config.toml
d_model = 192
n_kv_head = 3
d_mlp = 768
activation = "tanh_gelu"
qk_norm = false
attn_scale = 0.125
bias = "all"
init = "normal"
init_std_qkv = 0.0224
optimizer = "soap_variant"
beta1 = 0.95
beta2 = 0.98
weight_decay = 0.097
lr_head = 0.00657
batch_tokens = 32768
Each number is 128 + 32 x the weight over the matrix's rms, rounded and kept within 0 to 255. Layers, rows and columns count from 0. Numbers have three digits each.

# layer 7 attention output (transposed), 192x192, rms 0.0858, rows 92-191, columns 64-95
119136089108114136193190151083166165164123087141142132127166078095120092106130154114110113132165
103163165126106099110103156043094095147127138143123120098144082122151135125154121122108147154121
128095181105140094081051151085121156091128144085161131141101076183092105158137129123129133136152
142128165099125123123148126156121144124136070147136089097169171118098131105080163151119129133147
125108131132109120137068140168102157158126129064174124149092131089167157107165100097118176171130
123075113155140141124069114142062127112096161171127139126132142081171145121130169141111155184123
092158062160107139103127058204096172123121130152097103104112170101128115199062067142141173111118
141104147082157159154146088142176169086127088125093167098125173151108136130127136173102144117127
123125067113153220137134087114135097172175148142140171111108160113113184150076130110177115083153
141101053117137115084150055139121185147073157105115157179110171125061116125109089104118090139200
190147153166107112121074148087141170106139125114156104104112124069121158130046101107112066120103
200088153100141144148174141122187167216082127053132140117065132091163137131115143121154109163123
101158111127188146157163100133138135076074109152115106119101193112148101122112153136128131137183
145090074136122140087117130111090132115087187155139137094113115169178137138092113116138185111127
157160103193119137136110159177104099056075145117132131097108119124115105157154146078093176122099
118136081083104116112110139146095157142117094076120106099124148135109144135169119122117167138241
096099109152136111119160138112175188123061100168119098127160143137137105140147141161148113086141
118151125161068094154169142138110110151095143092155097125169097129144156099108131141118093146149
117149147117109154125118171134079112128144115153177074131152111096178096119113185129069138126133
169120143151181079071146100155121116134165156142108130113109106113075168092120184120135094144080
206127175120105135099094110137183189145158094123135092182087112093148191122156113135129081131185
144125162180147100057123081125137091132091066167148094075113103110107184202141164075118127153045
109098134120095095148182168154106135132148154126131157104129042153144089123137137158119120131184
170134121090162110086220105105148165143120081133099124079177121108114128129099140114105133135133
186120136180085114158107168090124097161147119109170155129129118127165113129155168151125118117120
112042144205130090153128131151151141071147120093147101126093124118170101116115132081134162139129
098165133086120140172110137070134189049163108128095149158079145111132125140130142088108114070083
097121102116081134130170078127148096111138144141133149088139149137113131097116122161127077141092
200095148086147113147072192100129168174152054086213092129150110131126107122095145106120148154122
153128098166146202084145127131140114141150108157134127166153091109127118123108093174192119122108
081122140149110097142153109106142193143116145124126110148149135110141139110201109107121078110174
106113091125160164114096079127172134114100127153104095147115107083126156115107136151154119061136
134153167082131137137137134153069107158096156178185168151147088103173161152121105108113185137092
168157096146116121150137153120165155107087158093124120127129198097115169144112088069106144124148
171109097122075088124180115130148141085187080104171114120145138094132155115118142177119123082122
144222157088122071091132130153123097140126129116083085167044130132123150141173121177134099137071
156114107124140114129088152121167157168154110115147139119103191106074147145123105152130150098084
136146144126095167144154157132167158124051142148131145087152060158121158122141130135192102129137
090201154108125128163202168147135180144100168119059168123177054094116127117123110142149116108078
131172154117126106137161149109129027174176101131153020091119102156160146141110185085176195175103
108113153110167120115138114130119129168099190142114104149096147166144139153140181140129132087062
157074123091091163161110130121150111145075123164167116120121121119149108116113164126108137142136
143105156078111132108190105168163144128106105105166109066102144173150140120153153093110122039080
129136142194135161126137126086148135102189139121099100134181171126101082119078121152127146109160
158082177160119165114152118124078107118065130117125103122127176134114147180121132148162165114177
125202072138099117114121148078089149149093116178143104159117093174066148218085141085095127080190
131155131147112108169135099098187130102140104162146118173124102095179146105144150128153115099164
099107097146127095149146073171145118153110115142177143131124143119146114170179131084151100187104
076124146100094111115139173120147139123148125166050103109090087121125092125166148125069130110110
154183115157108138101118143125192101121079154083103123196084079137175156163155098170105146144089
154107091153140099097132121124143144127105125102119120179080138148145162068103121122127126109113
152151120060074190143091115148126123149143072158128143086091067125135112163096160153066127186124
121066104106121107132109149154139100122170112115113154135141123114111120178157167119080115101082
164107148134159146168054068095116163115161144170140100094207129126082141109121154117159119132160
119123125145160149059132142166148112054136121106134136142100103140102172114135120133133125141090
073109133200157167149157105127173114157245113118091118122105139082148193104114103130129118146141
087158127129116071091084096152080181106148155158136152145133128159135095131143134065113150178087
146201154118085138090108124153185104114178173107124153117078066141093129172111145131079042076113
104104152151080146130099087111180117104160113146194158068138096155135140169072210137088173114083
133182161059157156148057135107121143158206141127124147104137162133120181124125108119174162160113
122135141180201146103100120109158118116150085156173096162144122119161144154163128165128106075095
124110171166095090108021147113151156056135149113153113120066156083199137175103168074125129085144
182146104146110193124156114104113159210163110101101120146130128107076190155093168148173122123059
130129157125099062055129117114079152126145164119130099147135137093098133129123099143076200138102
121090124140125099132113121175123054159148157119073161140130165148153163203105142150158173075090
134090123084102080096139166203095104160154140194112184140167075133121117145130149136104203159105
124133163180139088110093098101139132129081141145093151142177190103171146128123050176125120126142
161173110082134053083113090080095091071118148139137114093093122125186095131160104115089193098131
151153126122099182209102139176126164154149110100158136087142117153152164184173125135156109103098
111128122162135106100130096112177132140159089091105144141128149106123082093142082166137184066134
069114131133099049214057089131082153076201114129130150098107190174160127111119163189174104084114
122105095171112152126075137127115169176149136171117159132077137118104147092135132179094181173136
159220086103114165184174154151100149201124123106112171143089109106170131078130122141147106119169
199159139132102155093056152122131061115081122160103145115108129121087158106178142182137097152070
071051144090190154160233117116160135126134127137173114111154093162096188092131132071127138110138
173154183169132085097165121095114165093131168118090131167120146077099109172135024098086170126106
166138134209156124094149107099099122116104166136074097129133147169183114128142164087093114159104
171154147137106116109127096115160100164112140110137117037152071126060125146144064148136120091116
172148105106207129150102169122127086123138148115194152123144126158168126124153179086156141133130
125186103104146092121117079140177164121155089124156094096161125119146105151146144136113099101154
114153163177137107135153111108079063194145123151197138135156129153124120094110187075108170172126
134104085171089198187139108104170107133127119090100097111042153093174136140136133185164112091128
134130069113109159154043177161106147149111154117125118196119150165133148148145141116138113090112
117110128170110117124124109123160057153117079131115135163147085108170108187217109138048141137127
104093112050120152139118171197170087142136174162197115180176125163146118175192099133190088079162
158131129055148140115154074086159144124137120126190177119109142128147122159127108133133154162104
128157126143184136033168134115122131167096167125148107117115091121153136119112116121143122141149
064148119134083152121130166111161138097115126048122165187091174125151156136111112164117129170136
085133122189085130137090098092121158172175162137105174145121129155079165092129046130103063085110
112088177127108150068142222158120137103079177104139119167131177135170137140110140113134134116140
155192130100191115144128161150148153166144086097145131144121174123088120115118116122114109175124
126111156150060143104163169143123240162140135157146087125142104109126141097142112154113124130178
140122130128122126145150138124117086090136161152124110149127080115120078188114155135163155179104
104131141064076085126156080118120088126140101145172189160156211123138207166089129136112130125155
115118108149115120127150106112114131068152171131129149116144130120155141104136115114155195121092
150185130134120129148146077095180138136079195119124145174180179076171148142118101105135123117074
156051120135073133167144110143101095092157150131071123105111145123101158118146056139117127125129
167155130057132143170063119125101128154118144137129102107185137153129103161138089168060117177159
139128103114115120151227168170099143109137202119133114146156104088072063112117090140144088137141
110112147149121112126169103134105157120105119087154151106143131128103134132131127137129145140138
# layer 7 attention value, 192x192, rms 0.104, rows 93-191, columns 64-95
113134136095188144107117188138100112099141091122134092172159130150133121115159094123146118107131
105099095093073177160122100156082115120119089147115124147110165101090126076104178104119097108138
172145104138085164122055134078142119127142182091148137124056092135146117107136167136128087098093
133171125125104108097151114061169143095087108153104146116181090103104137100115143145150119117117
093156110112139088162167097088153155134183079134113118154122139128092145066085112092117117126098
120098163156174092143077145102144111134090141157092143099110105139131131076130106100147046092137
118102092175143085074124132140145136173141152128130103077149158158130112131142148122139086126108
085100164131061066112126200117109141187064133093096104145160179114136056099185164152107137138105
119088154068162125156106155177097128141118134083148136120115114065147120118118120123121116049088
174161077110096175137089127170110156102100169089179147141107109148097060123124182172111128126132
105151101182180153128113132149105142045179132150160171162122129219144070161161101153087133122120
188074151086080109169096121131120162158134146124135151167123076148136136120098098113148123048115
071138179154112081168110093159168121160111140095148097092144106110081079099078109159142104112125
061137110098173085088131118115148100156192089127067100159145154088104180102064102164130095123155
119119127116165137170134110107141165085068120164110108126149081095091156112126152138151115114125
130180110125201193099125094134144107129177135157092140128144116106097110157104076095081141136138
139155142104154141099126129137201114111185109179127141122152136062116101157108105111165149105160
069122136049142103124092097103098090123150138137110164136111150097115124097133130107142084095130
167124105110073171131087173110124101123099090108190094098072151122110080084186116110107113153126
104144095046159174122072174088050169079119103092141125156135171114039142130125206152096156112180
106134099075148130078152177085151143113195114128114164082151156126102185124128120134097140181185
129086166079116137108075166114139091113097094088191135148106210112106150172136147033122099152062
133092175134148144132090159134129151138126184105129170122056104142137140086129138115123156131100
118102116079159137139128092122137160160073125136091162159137129146091148138099130139100098160118
115172121124110128109133101097135162129137106126115139139150178134125156162140120167094164137104
104083124135158120096113134159103122189101153167123087164136122190132157147109107115162135105167
132118177153125091117150139145134134118140153117082178102119118131146172191094131117150202137136
133154076119118175147115087133096133139117148172120115123134125163088125067171141109105133174081
178143127149102073164123124164151111154105179117118140124162119140158152169190100124138141156120
085121141147110142073144161114126127107129113112125092073086094138112132133114151162136157108165
126200142155178090091163149117112171109145123122154108130143147185232145181144111137081107143198
092111113158064069112132078131153139151213124143136106090133160058176133127125130092175204168096
151112165123114125111119108144117057127151154094130157114063137087132129097122200230190106098098
106107109133119142116048167162067113143079154107099135117122126157144115115144164088151125097110
096103137192073148078092149155088191115111160104150155095144128081155109066103124126122167088147
079130085129134157127116112122138123170169131143106057155120096147161137090143121138138107146139
070135067163178108127152138125146081169211139113126142159148157141126135088135106178120143112163
194089121147157059079102103119101136112125140145177138130119134174165113103153180181096134187139
137077085184091089156128085118175208072158111149138205146141142097081171116120118155077106116140
146105140168090162156106094134128166058160138160140173103138086104094126122137125119149145137220
199140173161171121115106071138096154173153166102114181147195189104095123166121142168107114072204
175099070166096123125094128122127156175138191164132113183075085126063112132097081095136113163140
147163128055092093098168167177133097160066105098130163105149090122128124131216160108142105166133
093087118113198086190168075177175125088159100181096138133076123101093140108123100103128098162153
170045137112135160122167087137148113141165145106097100135098157104157133084177078169168139158091
094091171176176126129174167176110114089086110121115138102142140134009172154080115117079143137106
141147126087130169141072112082130126092164153159165114161108154106124173107155147122110177116117
139113105126139078129164075075055134139141129138192121134113112150109155127174095158158158142150
161111080078112189143069091128080127145142146118146101106153116085128097129124102063133104101109
167136126137145162135093148124156121186118128091098108088164090089137041171121103168118138120155
125083111152137102128127131117148152095179142126111113163171180138128143107140120103162103087126
170170106131157113149135099128142121131178085108177107125137146121128167121105139121088123141224
116090123118121089131145172156124130150046035089133117160095158086143135103135081140168123171086
122158133155122097154104148140128117155122156097141107092113133105189106161115141138103049145135
156141185125096176112153135180096135113105157112166155144168126170092142139063133113106166140139
206080150138127126169103157125169127131115124101132122166165184120099125192116159093108153080161
105185055157236106150107143131091159123091124119176097195149178187118167163117099119165157195130
206169099134188109118098184102120079140097196112111117169101149112113132101134075120135096154193
105116144162094109090142088145084108124126145140127112157174138175167154152138163129084064122103
106196184168069128115126153155104142157052155112058201126101093138140093110145150093102083139127
151107103099144147167171108127092145229092120155149124102153081142055132188125134132095119102147
088120151145126120094135150169137081132116135131166147091072174154138152122169119131101129169180
129140084120199087103106154146163107130109079118150167044123166121177106152122143135177079101160
148145162102083182130144146112119153110090078100145093119091099136099135118145136144116106117110
137201113194131144109054121083162109087115088112069111146104178102138138049148101087116075073135
149142144092116120149191143153089099139117128153149159120112067140095119131143157135141163115183
107095217134107122163138098131160185170116065186163142141168123107063165173129172134147128109128
159118083174160098145159115124107088137148189131117079124124119149115138114123115139101120127098
083129102105091191147159163134067117168084148167100087106090121142103135091169091141139108223121
132113144147130110170137180140181100111053124139153186155144109143089156158080140097126127104145
166114197110138130159143116117105134044118147171123125078189180181145155177130104137130103070134
171087186107169143042121114131121122081151144155148137079138211158085185211117130150094181136131
131102117111125121141159147122110155086095107107174119104146089103154099142161136094143151102127
189145116159119089055093170175136112105154111117096169121185206115186120077075147174109138150145
071135097123072172126108084174128060134091088131131147105134084159131116088103093156107095133149
084131192088139151122083167186104064176140091074117183098127130117124147146157166139121123078181
118076042120124102129151199155134120120130110124098113215183150141159118124113128121123126124126
100156168117099131146107084129172161105156135163166102112093164144103105133136134157096161122079
127095138175122119122083139143056167161111154129121199152099136133109136102141059158186131124096
086128144129133136129093171139165151066175142084112117162068166107187169170146173092117086129128
151150162088127153104117109175117144041153172194129154172165084095031167180133109082051152105142
150130136074151102148182069078186091095160139175165110128125121128110103116082155155133137125095
127145078133152151184145117153067184046131133176137141118129163102117165144092127135189127111136
114126087170134090136149123101074150093155098146079148152084198133097151113112195125043124202092
102124080157102103165096153122076114121153071174107081122151147115118151062099125099161131121116
069074127133117084194153096138218148122105086117129073128173069167129166090150098149151147148111
140142115125158112139126117167104137097145173217153170101147115157146196170102104174113143132159
168110167097122128107188170172125090092078128160109097116177144140111134178118188139156161132195
136152112148145120184135063088192136166160129144187148087099058126163132153164120111131106175127
156123163114056121151093090143104115092119116090075147166122112144166109175122112150124127080140
136062116171166090168099107135166118086090144114107166125154124105141071136178180106085141092124
107087175147114106113116105105188171098137101066198152173119112146140117082137130162113108097121
120090095126184128167119151078191204113139170143148059170106086163125118141139134144131151096111
138175135116131149143099125100090106160082121141187106127129090143138129087124159162128078159051
152071109113136151127113129157038125147135103127106144133108090195091108102081126126172101115154
130109103110167128068132114171155069177060077159130079142128130086170118147121136109126157141124
123099128127087116101143085103099109125153149119064154173089142179104106091090150098151107087119
106155098126165119048092177057149129187144071135153111125106168166193158133162134128134141177104
150109112106145085130124136162139062136155107204092127078105147128115163123132135122119116154104
# layer 7 attention query, 192x192, rms 0.106, rows 128-191, columns 64-95
152125169124139083136199133133102033115108139146159125122183097207121112109156089128187100123155
122101121175137136070095141211097144111098137150112119121057187092125133125146117171123134037029
176141136102205086140075109130129087139140133099112153142140172119165144061132158110113120137138
101150168122117120144118117133146116091119117101065134128156066089169118128151166139115157089081
172139145152100174077154201187113132111109093147091113079165085198020163082093128170206160181114
176112132174077111115173094151157136131096168181168125188146064115116105111209115180115133138086
120167134163199103159085119109150108140116115118152146077153078114116126166149117124171172140170
127075127071153099168136091148128138143119137059135096120103202116132157146101122157099155100123
132113114084128120159183082127133100133134111138150115086168135073087120129132107140135133140182
081094118161107154140169146073095131170105114115104101143097054112126111148079143133110121122105
080148110071176140147107140061128118100117177130173138172167216086166162113160084183089141156134
154196096171128097173095087107123123171141105182212111160154182121069167133129086159104134094148
109131110166107079124076132196139131105091146114174104163132074152134104119091157090163112188137
124133140183158100144091145121149105142116086126092149122164084159141089065120105122104129149162
089086134088110134094113155150123099125085151120140147062066183149100134100116134141131107090126
167132148136171170126114136093130091150076168145157086173091095179130115168100116165091129098091
152117132131128109132122130181164204109126138101106159177110084059128162135093138080127149120110
121106113110105119074077137128134119150085097137106180152126116073200137164153088095157124086113
114129107104123141127099098158129114124141146085127066137066128170157146147167096121123072063176
123037091112185128148128099059073107076189132128111147142137160224121150110157136077131155092130
111049166204150102191128106122086103123145117169113103103208135082100104065133115127186129114112
127123128181108055086126141149110087142152165084163153105108132141110173128109111130131134100126
110125118166149210215139139078037146181178094160173097103123106185103085114088145079115152155151
144186110129121062143122119119138119129101125133096121113093117132133133100133122160069113153090
176119137159075106048162182076142143122141125105121048188166126172084182129096082143143138131157
191136144110101080137147106174090051123135138099090105112093148165119114199102181187164144131080
115073069123117124100119068118101149108134124155094162114158085072102129067130091074094127136119
143116145167091141093190123128147153094132150119143128113209135089145154150123091140104157126134
153141114079136095099102143136192122097105079140149108096114174060135113112098103136163158119061
090134069124127142089087148187151115142186129072108138135107084058130145164180087169147124065113
179159077088154105126150147077113142145155119104054124121157035124099139150175134089143137144063
121114099090067088122052108112171130184189156155173146167078124152195163149140100090238118088092
114121146199141153119075128085196090140097107152084137146168153110105148165156141069103133167106
111079154117088071127145103109190089125134111109108056095150140093162140145120098146140127129144
121103061074172172185093137118079114106183133133134118142108231122150086148157131183105130113137
139039141133171125008136138162131158144107175119139070130139115110132088101069111118138154175135
147111215155095097168192111148081119124141112091133100105147103121079164127070106149135070117121
141185151128122090099166046133091129166075071079126107158182089157102110096137139092182112088166
202091111130197153179137189149146148052126111150134121128150163121114133137095157115133058127165
142180075142099131098096168096092075140118111129053152105163109105142163147143123151125120157112
133170110119134092186158115126146149143153120146158129123102112118150118130119154093089085138100
053118148079184161116105116124132126162140110109071137109119125123164117110173111143103144074156
147142176107168141108145120075152137106160168133145109108131140128145125112150158142156123072132
122125140169110078136118138159135157135105146116150114160137162104136142090108091131134178082118
055096185126054128166169142104130097141229156110094069181142102129138167129089063175150102103064
073071068131118181114142082105120135171169132163123102134160133110075150164130175211215133100123
089095176036121124159106097115146086122216112204146134120143142123097176148093103066153201130192
137106143195137142067110090137059056122108141073092103117141127097132115117135091145107090070105
133121173136118183099115151149125101099190137123157134177112159132192157114164135145199145156088
133159125134105157207133097120089111165109148143167132130149174174095110127120079141158087100166
152132114154117113122116067161140149094132129201079134080164067145085163118097185084066088144145
179147152112106132093189116089163108118083150145112170173127098138108136157112147156130076059128
170043180180174116153174101102158181112104157122138192135141148154128101078110119134118067137085
130109079111105107097119175158130129062137104099164153143098144091033174148158120129113180118091
149154108049119091096041173121131145174165095149100089151116213133118130125134173158160096200112
126118107129134144134128063098208145141185059142166096116117102115161133116160098138143156120166
117144085109088174116146126127099110204120147100106131099076212074154143096097080142155111105086
211141144128130106086077179117167082041112098070065169114140103120141123187137131169111138133077
104109136138162119203124111139127134112133172131073138148105122127074108144133161113109137183123
099091107165058130102123127150173134121131180112207137134111112154119117116126093065088132148115
126144166172141153154149206120082133189134125128141142141110101147129170125105074145152116116117
133177108127161063117158167108088129166113075144189093151151043062136184112092157106060118145150
164173116155177113154090136091119147168171164164156185150162110146104111077077143064139121164134
149073144089127177085156119074139137158113174054116121112162096167111066157087114113123123110124
# layer 7 attention key, 192x192, rms 0.106, rows 128-191, columns 64-95
107077166095112143126031104126172087089157160121165131117108115141147085126148165109166186119112
080146052182141127132137110204126214104146181187146126160075114092054080106087091177113121091094
147090130164112090112133124182045076104079139094115179116170141175188114083099068088137149166098
103149120101178145166108124109168175152130143110122090107128085101067113154112155169119121100038
138148148167098163077143118108175171135112140140147153133148053076111143128150150076217118185032
130149127092131132110141121115144099139113140178140127162131121125081041127151134174119112134151
170133172111079080148128140116086147089138147113130119057113098118144135126169093102077210118091
143159135081142112139152179026191172127123133171123144077115129177063137080115127108111148151137
101112148160105098135199078092154099065133055079167170095135076093163120141166105127061150137103
116111156167152119145117119097093149124099135141116158122087092144147162127056177137116108112107
123125130097142107114144141056098193134141106129151141135128142147155092126102081160180157162130
100196128146091128133082056136179126145181163085151123153123189125082100077120155075139134078137
092122085066159135125095210186177068081128201115092103159172136192177147137180107117138128159113
181144161134198158118131120188078112072123112129107110169153127088137132060143102063155114134142
113076155128128133117155149133132101135089193080103115108185171120152084102157120177175145113107
191162125110147150120098077110155186124056186148045125124132113166078182112157171160061161114116
125110126145111131158099139121123179126136165097140107175077152119134154118111135124144064164082
147199157117103108165128091122120040107116103163151091104135091126157151148095159147159170105167
157146083068135107075133149160194181158058053145146086136127118097121126115222117123123153091106
075045105113153127158131150160110158142142092098146064077147165209154116107094119115084164093142
091091132173123131158134115143125081098180143151097128116128175131150101111123126155127117189063
158152081093116164118128109143153096117101124113096141133102169135124069100109148126090149129062
099068171137149196194196156167091095136100089127064094167128142155141082085193143064161200187102
156147097177145093121119162091123142140153111169163177167118095134096096153077155123120122120126
144058137126099126145189157151112159115127149226121095166173129078130145108054109090144129087093
169169090101122112115069149089127142136121130136165137106105124084139193136127165135158125094098
118134161103134100163118134093117075120139084111155124194183099021112147131054058163155093127145
068124122164158086081153113087156107171109164170156112135119113153059171129140164158101082161145
191151089117182146129093157127096109141152096181210157066125167094101147080120148155151134121136
157163113087143110137107107175154202071095153132187066079132127123076147129044139122114105104128
147143141118163093139055147162142052112124118146175157095169107123064128114168136080113109137097
074098119074119114116141110104138099129154183214131100137098129146224084082135134206101097109075
118138122133115067151144114136144102106155128083124182161169160179103187137144166068074227156123
060089111098147109174064131099105127139136145130183134152194135130125116071136108150131144166137
149108118117132158085089143148122170133124126127150132098079067137139060092144109174156126153171
112109177200153081091132158162079104059077146164153108153099177141147140136135077094108174077142
056144171117095206199155157136094137136062146119139126123126118040066187141119146062172111146174
087185191087102111129103141217169111093085090129168087121115122128137120124123108104052139159122
095099171129156130132145196127196192085183140036049083163113115159103112134176099165155107101111
162122155134126108118097124073074068177128160089115133136123089070132218105100089159174121147118
126162114030168148129173163120159164162136052117089134131165134054143183084116133122120085151120
129115105093146161135132110171082085142104135087144115109121114162171087058125114188065121207147
145132117120165145121072135177131154085112161149129135106097148090176136110062141136129144115120
159098090145126098089174125155186063128095130170153195133109147112098123004076148103076141129146
149179127121136178144121102162059113175120147168097026082127124127119073136141054102089099151160
118053101036169107141168136158115086097179150158194078107121137109144086177087134128198139164138
046103102118146133109146119076136131163182049076084183077201164142148095097161118117124155101076
129177145108102083114161140166172125101100073168079107067129097084140125156148096166089169167127
070136122121144137096162165105042154180119238164217156132129146107151126129102041140112142128150
138124165164139108189141084111146132091151176144181172035142143148076119130168207175149103125085
098098169128122121121088109120117124120141076089057053164175108106063145179184144122067127158120
127187121095113146167120120127127148155130099183155133142166072138033103120124133166144074146129
107087120116077169197134148088119143131101148153184144146130188106158129046101077158147097139157
183084154107201105099139196169178100171122201083124143125176152105140211144111104136133142141096
127140111136116087118114140112151140119110170132074165132152168114100150131127159103093120159161
134109142096165167144138103118144155140114061104102144134081140078119124126164199048097111131128
134118109113053036137179084058074145124163168141121155108159128121101117160044096089163136143188
198170192119138122111054127139133052158123131150113076147181108117111103197152110118154107094064
107098134139134089066052173130124144126100123135112143105085166092134094125101132161096169164120
127116107124120108143155141085131055198142132081121091118154150145110141138168183104091125081124
098115130109131167110071138074121097189092139176108120194103106138156148116070176161137094126050
118158149166147171057065201131086178147181110080117152199132083182129109147119128155144105160129
133106125148157088158103124129088170059138095120125104226134174201183105066146136101117070115081
203133236151093065166131173108101086129140167132124069101151054095104169137123185146124089165100
# layer 7 MLP up, 768x192, rms 0.118, rows 0-41, columns 64-95
115105113175101098117136090155136125131131138122124143191126145154136188113076165155168088148096
124116114137127113139089160162121132104135138178102185122162159119178096089171102127088172120094
091129147130110088120155081123148170110180144134129080099152160099116134173182085140132098061143
089086112112138143195045119175060090195121099173088133077178060108144085198104154122127106115113
109110141040140113095050150061096124077163130150175153124123166083112131114073098142143126078122
122099115115154156140150158187127159149161115106165122178147123125180149117155150177148136156091
094145204100159103118129128130157174193099116163142132129164098106147118111115122132111105069125
136098164131152129048104069189018152112099125126173176097105141078074128114108142141126124099166
189114135144143206112087143134186144166151126141121109112139137067174156135153041095143129133134
070102160162143099132177147133128112094104147151161157131154180166192123127197123096182138167067
111158133179047059112125147137184100064134125086115182125094155165136105120153153098125098168101
180055176139129155130086131089174117162103150150097164159122143149139134139129134124167198153098
089094153071136189071187137113081139139112120130162167181154152155113092183119101161162082125121
149195117125116197165161142121092133093113116174131077140140149089200095098084124198169117155123
087068131138140128155115149083170153159149129143129135190141100123172147157131092135117127159173
117152148134124103156148132133099096101139150092148119151145125114062066098155119145211159130098
097067121137083106118183199093131114084152145099121099128121110117136198105141125173076118156081
166090110186097174156041116171145142114100161129087131154150112097095102106147116113179101106133
139122125113110126106158107166109090131171110156129127112069158125085117175115120103147148082116
141113091096099141130169129138124143104063114129122129098169123077076162171085106098158207138083
118148113178126090111177149158130124186141179158184107120061130147139108121160158104118107091187
131127118095158115140062117160150155157139114115081138136124100083151133140176111119094105158075
118130087144169074111159115113085175130144100197125156179112145159159152118134171101139112090150
103114181113119114129116075103101150130147153088075189139162151119188151159135061126147167082158
123106157170143141134110064118140235123139152118128096079155080140103140059162150123176111146100
192109168113067163056083135140158099169079121149108150167128147181113132122076156101134141142128
131167167143088146156157145139119095221149113107121100118074133108141155124184135111128164166086
123129110150153093187130137114065113017158085083104101131178164102112097146098123167128170165111
136106152172113151145143149169172092140153161102160092133063164127112137141133149110107119095130
175119110086103092099130137140098167120142130089154144078094137116126112162141111141140074082122
096163083137110093119177186107131125154073136139102156066103143159105109155101101053130056152047
155157133152143128144122108117067161119148142122111175118188139038123130136154126104046134150132
142176166119188159125106103116084138129099101120087162090112132129131127089140127109165159137083
171162183168096106100170123139124127131136102159129120113149087135172114130155126134156138159174
166150142159156112169128104099142116079163133092187134172150108133014167084143098107133160116118
123141105114098070132058135186115091051052141161149157146108102107109101136198153141176148142152
097150130090119082242105096141117170100074141170066180110126081145116135164124104152072143134160
147123154095111140159089132123171096122099190154134171158131119135163112150106101098147121152185
129070169124171129143111141157132121160126135174117159099076054057058117163135140138138127123184
140039098113169109148191131101140138065106108147088101141083094089163111149174132140129082110173
118164110075088082177098167139070112148138058174099124137139178077147110089140089141147128178123
087204132156131143142138079150152166115070063230113103166161146137109084087086161126119134114129
# layer 7 MLP down (transposed), 768x192, rms 0.115, rows 0-41, columns 64-95
121118087089139171146081153142151123080127140117155098135141125069087061177119101133154091136144
142104138140129124097120075188124119134085124092143098122156096180094123114100180099149089104164
101181102109070136187180125162101158140100153090161162058172170087163138110102137100125169108179
140182139130120112183146102186095094125145127172155202125075111146143084165094120109135085155176
126116165121159078125116174146151154108119132170144124078106132141109123098113100140136114143136
136085071180131148071094075208114124055120101106097141124130107138082188142034197079115168134114
097203111090115137151141118131103149159142080092094159124129144173108142121113068133111214125099
160138074148142152130140109101114114178181181097079124168129160130146082143148175131165161147149
136186142129147153125147146113197114091140123133090106133164125141100121111125157152182124191148
154146096157139079085086177095136148182121141131174134165044138111127143120125117167124100109097
118089096141077114145102120123110202096095139115087139127166179119114126143104119183156104136125
091153150073138110115096106143135142119175115137137162150127097150109151106109078110089207108169
175120134153119137122099041132148088185147163098106087097149116099153120134132152154146104100134
132124089120123089154160165132147149155143110111118102139077130224139110152131162110111121134153
087134115118067155064163090147150105112104163083177063084157168183106123056148136125145086124122
114103104130132182088207088137107159149165127145090147133122119156099160132049110150141083147125
076120107098162162161143153112091105045116177209141107107172127090157125136132147153137151126128
114121060064125164148110129151194084166064123147128108099173124149124132100082143097134148133094
150130130082109148153201094135188118146131105130126136135150120119163133090105125152141134153171
120183094141154084139081178138142084137110101120140158202126140135130114082134094201123131087143
158089140074152167131041114137161084163092098052052157149172150097139160139110130130144155095117
066156058165057134113183107129078097073090118136191095118126134126169202096134175098114130145176
117106155100107146109136138104133129031175145106100065113153129092129136194130140120120154093078
149176140098087078133181148095132084115111151152120103130148147135137090196144133108151148149071
112164138085142109133074185176130236088126167179084159161129137093174053163112163076083180113164
134132173089134084168198139118094139120152153206119153124129126156111089133096181080139108151169
140127169118114124105136121145139192122176151132124111136101151110094094163104143092111124121126
128138190175142058139085115105128100135123103155176144132125153137092123152151105114160100127132
112182110126093122172104152150132100152096114109194160089200105140078108119164114158095175135104
172085094136159163098147174143168219145138131165117184120090082122133144108138102134137087106123
126159106083154124125163129152176090119165161119122127102150157129105155190193180170175089135112
103172197110143136111128105144171088126088141143114118122069125165118098124102144105140105156138
143123095105106129124174090152099116122111091115109083167131055133109130150150125139142125117096
142146164123074152117176128107136097072086144133132067183091082178115157127125116136161144061103
140168126165168186123155081205101163094147134097153085160182112097081155130108154106143113181141
107156166094161107127123132090191128138185127133200101153126207128106140148129120168150135108114
112162123135136154106066153079107190161110101130178166178131131153063137076140153111145132110136
080146127137209137128111093141125114111119129108105109135161147084126105134154135108132148095125
174097178116138176142099201133100134167146090143144151141072150126104100139176094123136120098090
115201121163121161127150152081181088172142113050127070088100131127123146116118141133159144129147
150110148124116076131127103086104168098115133196119179092175127166088108113118162189138120139110
073157140193184130100131166199084090113184124106113104140169119146158131126153182134113144051123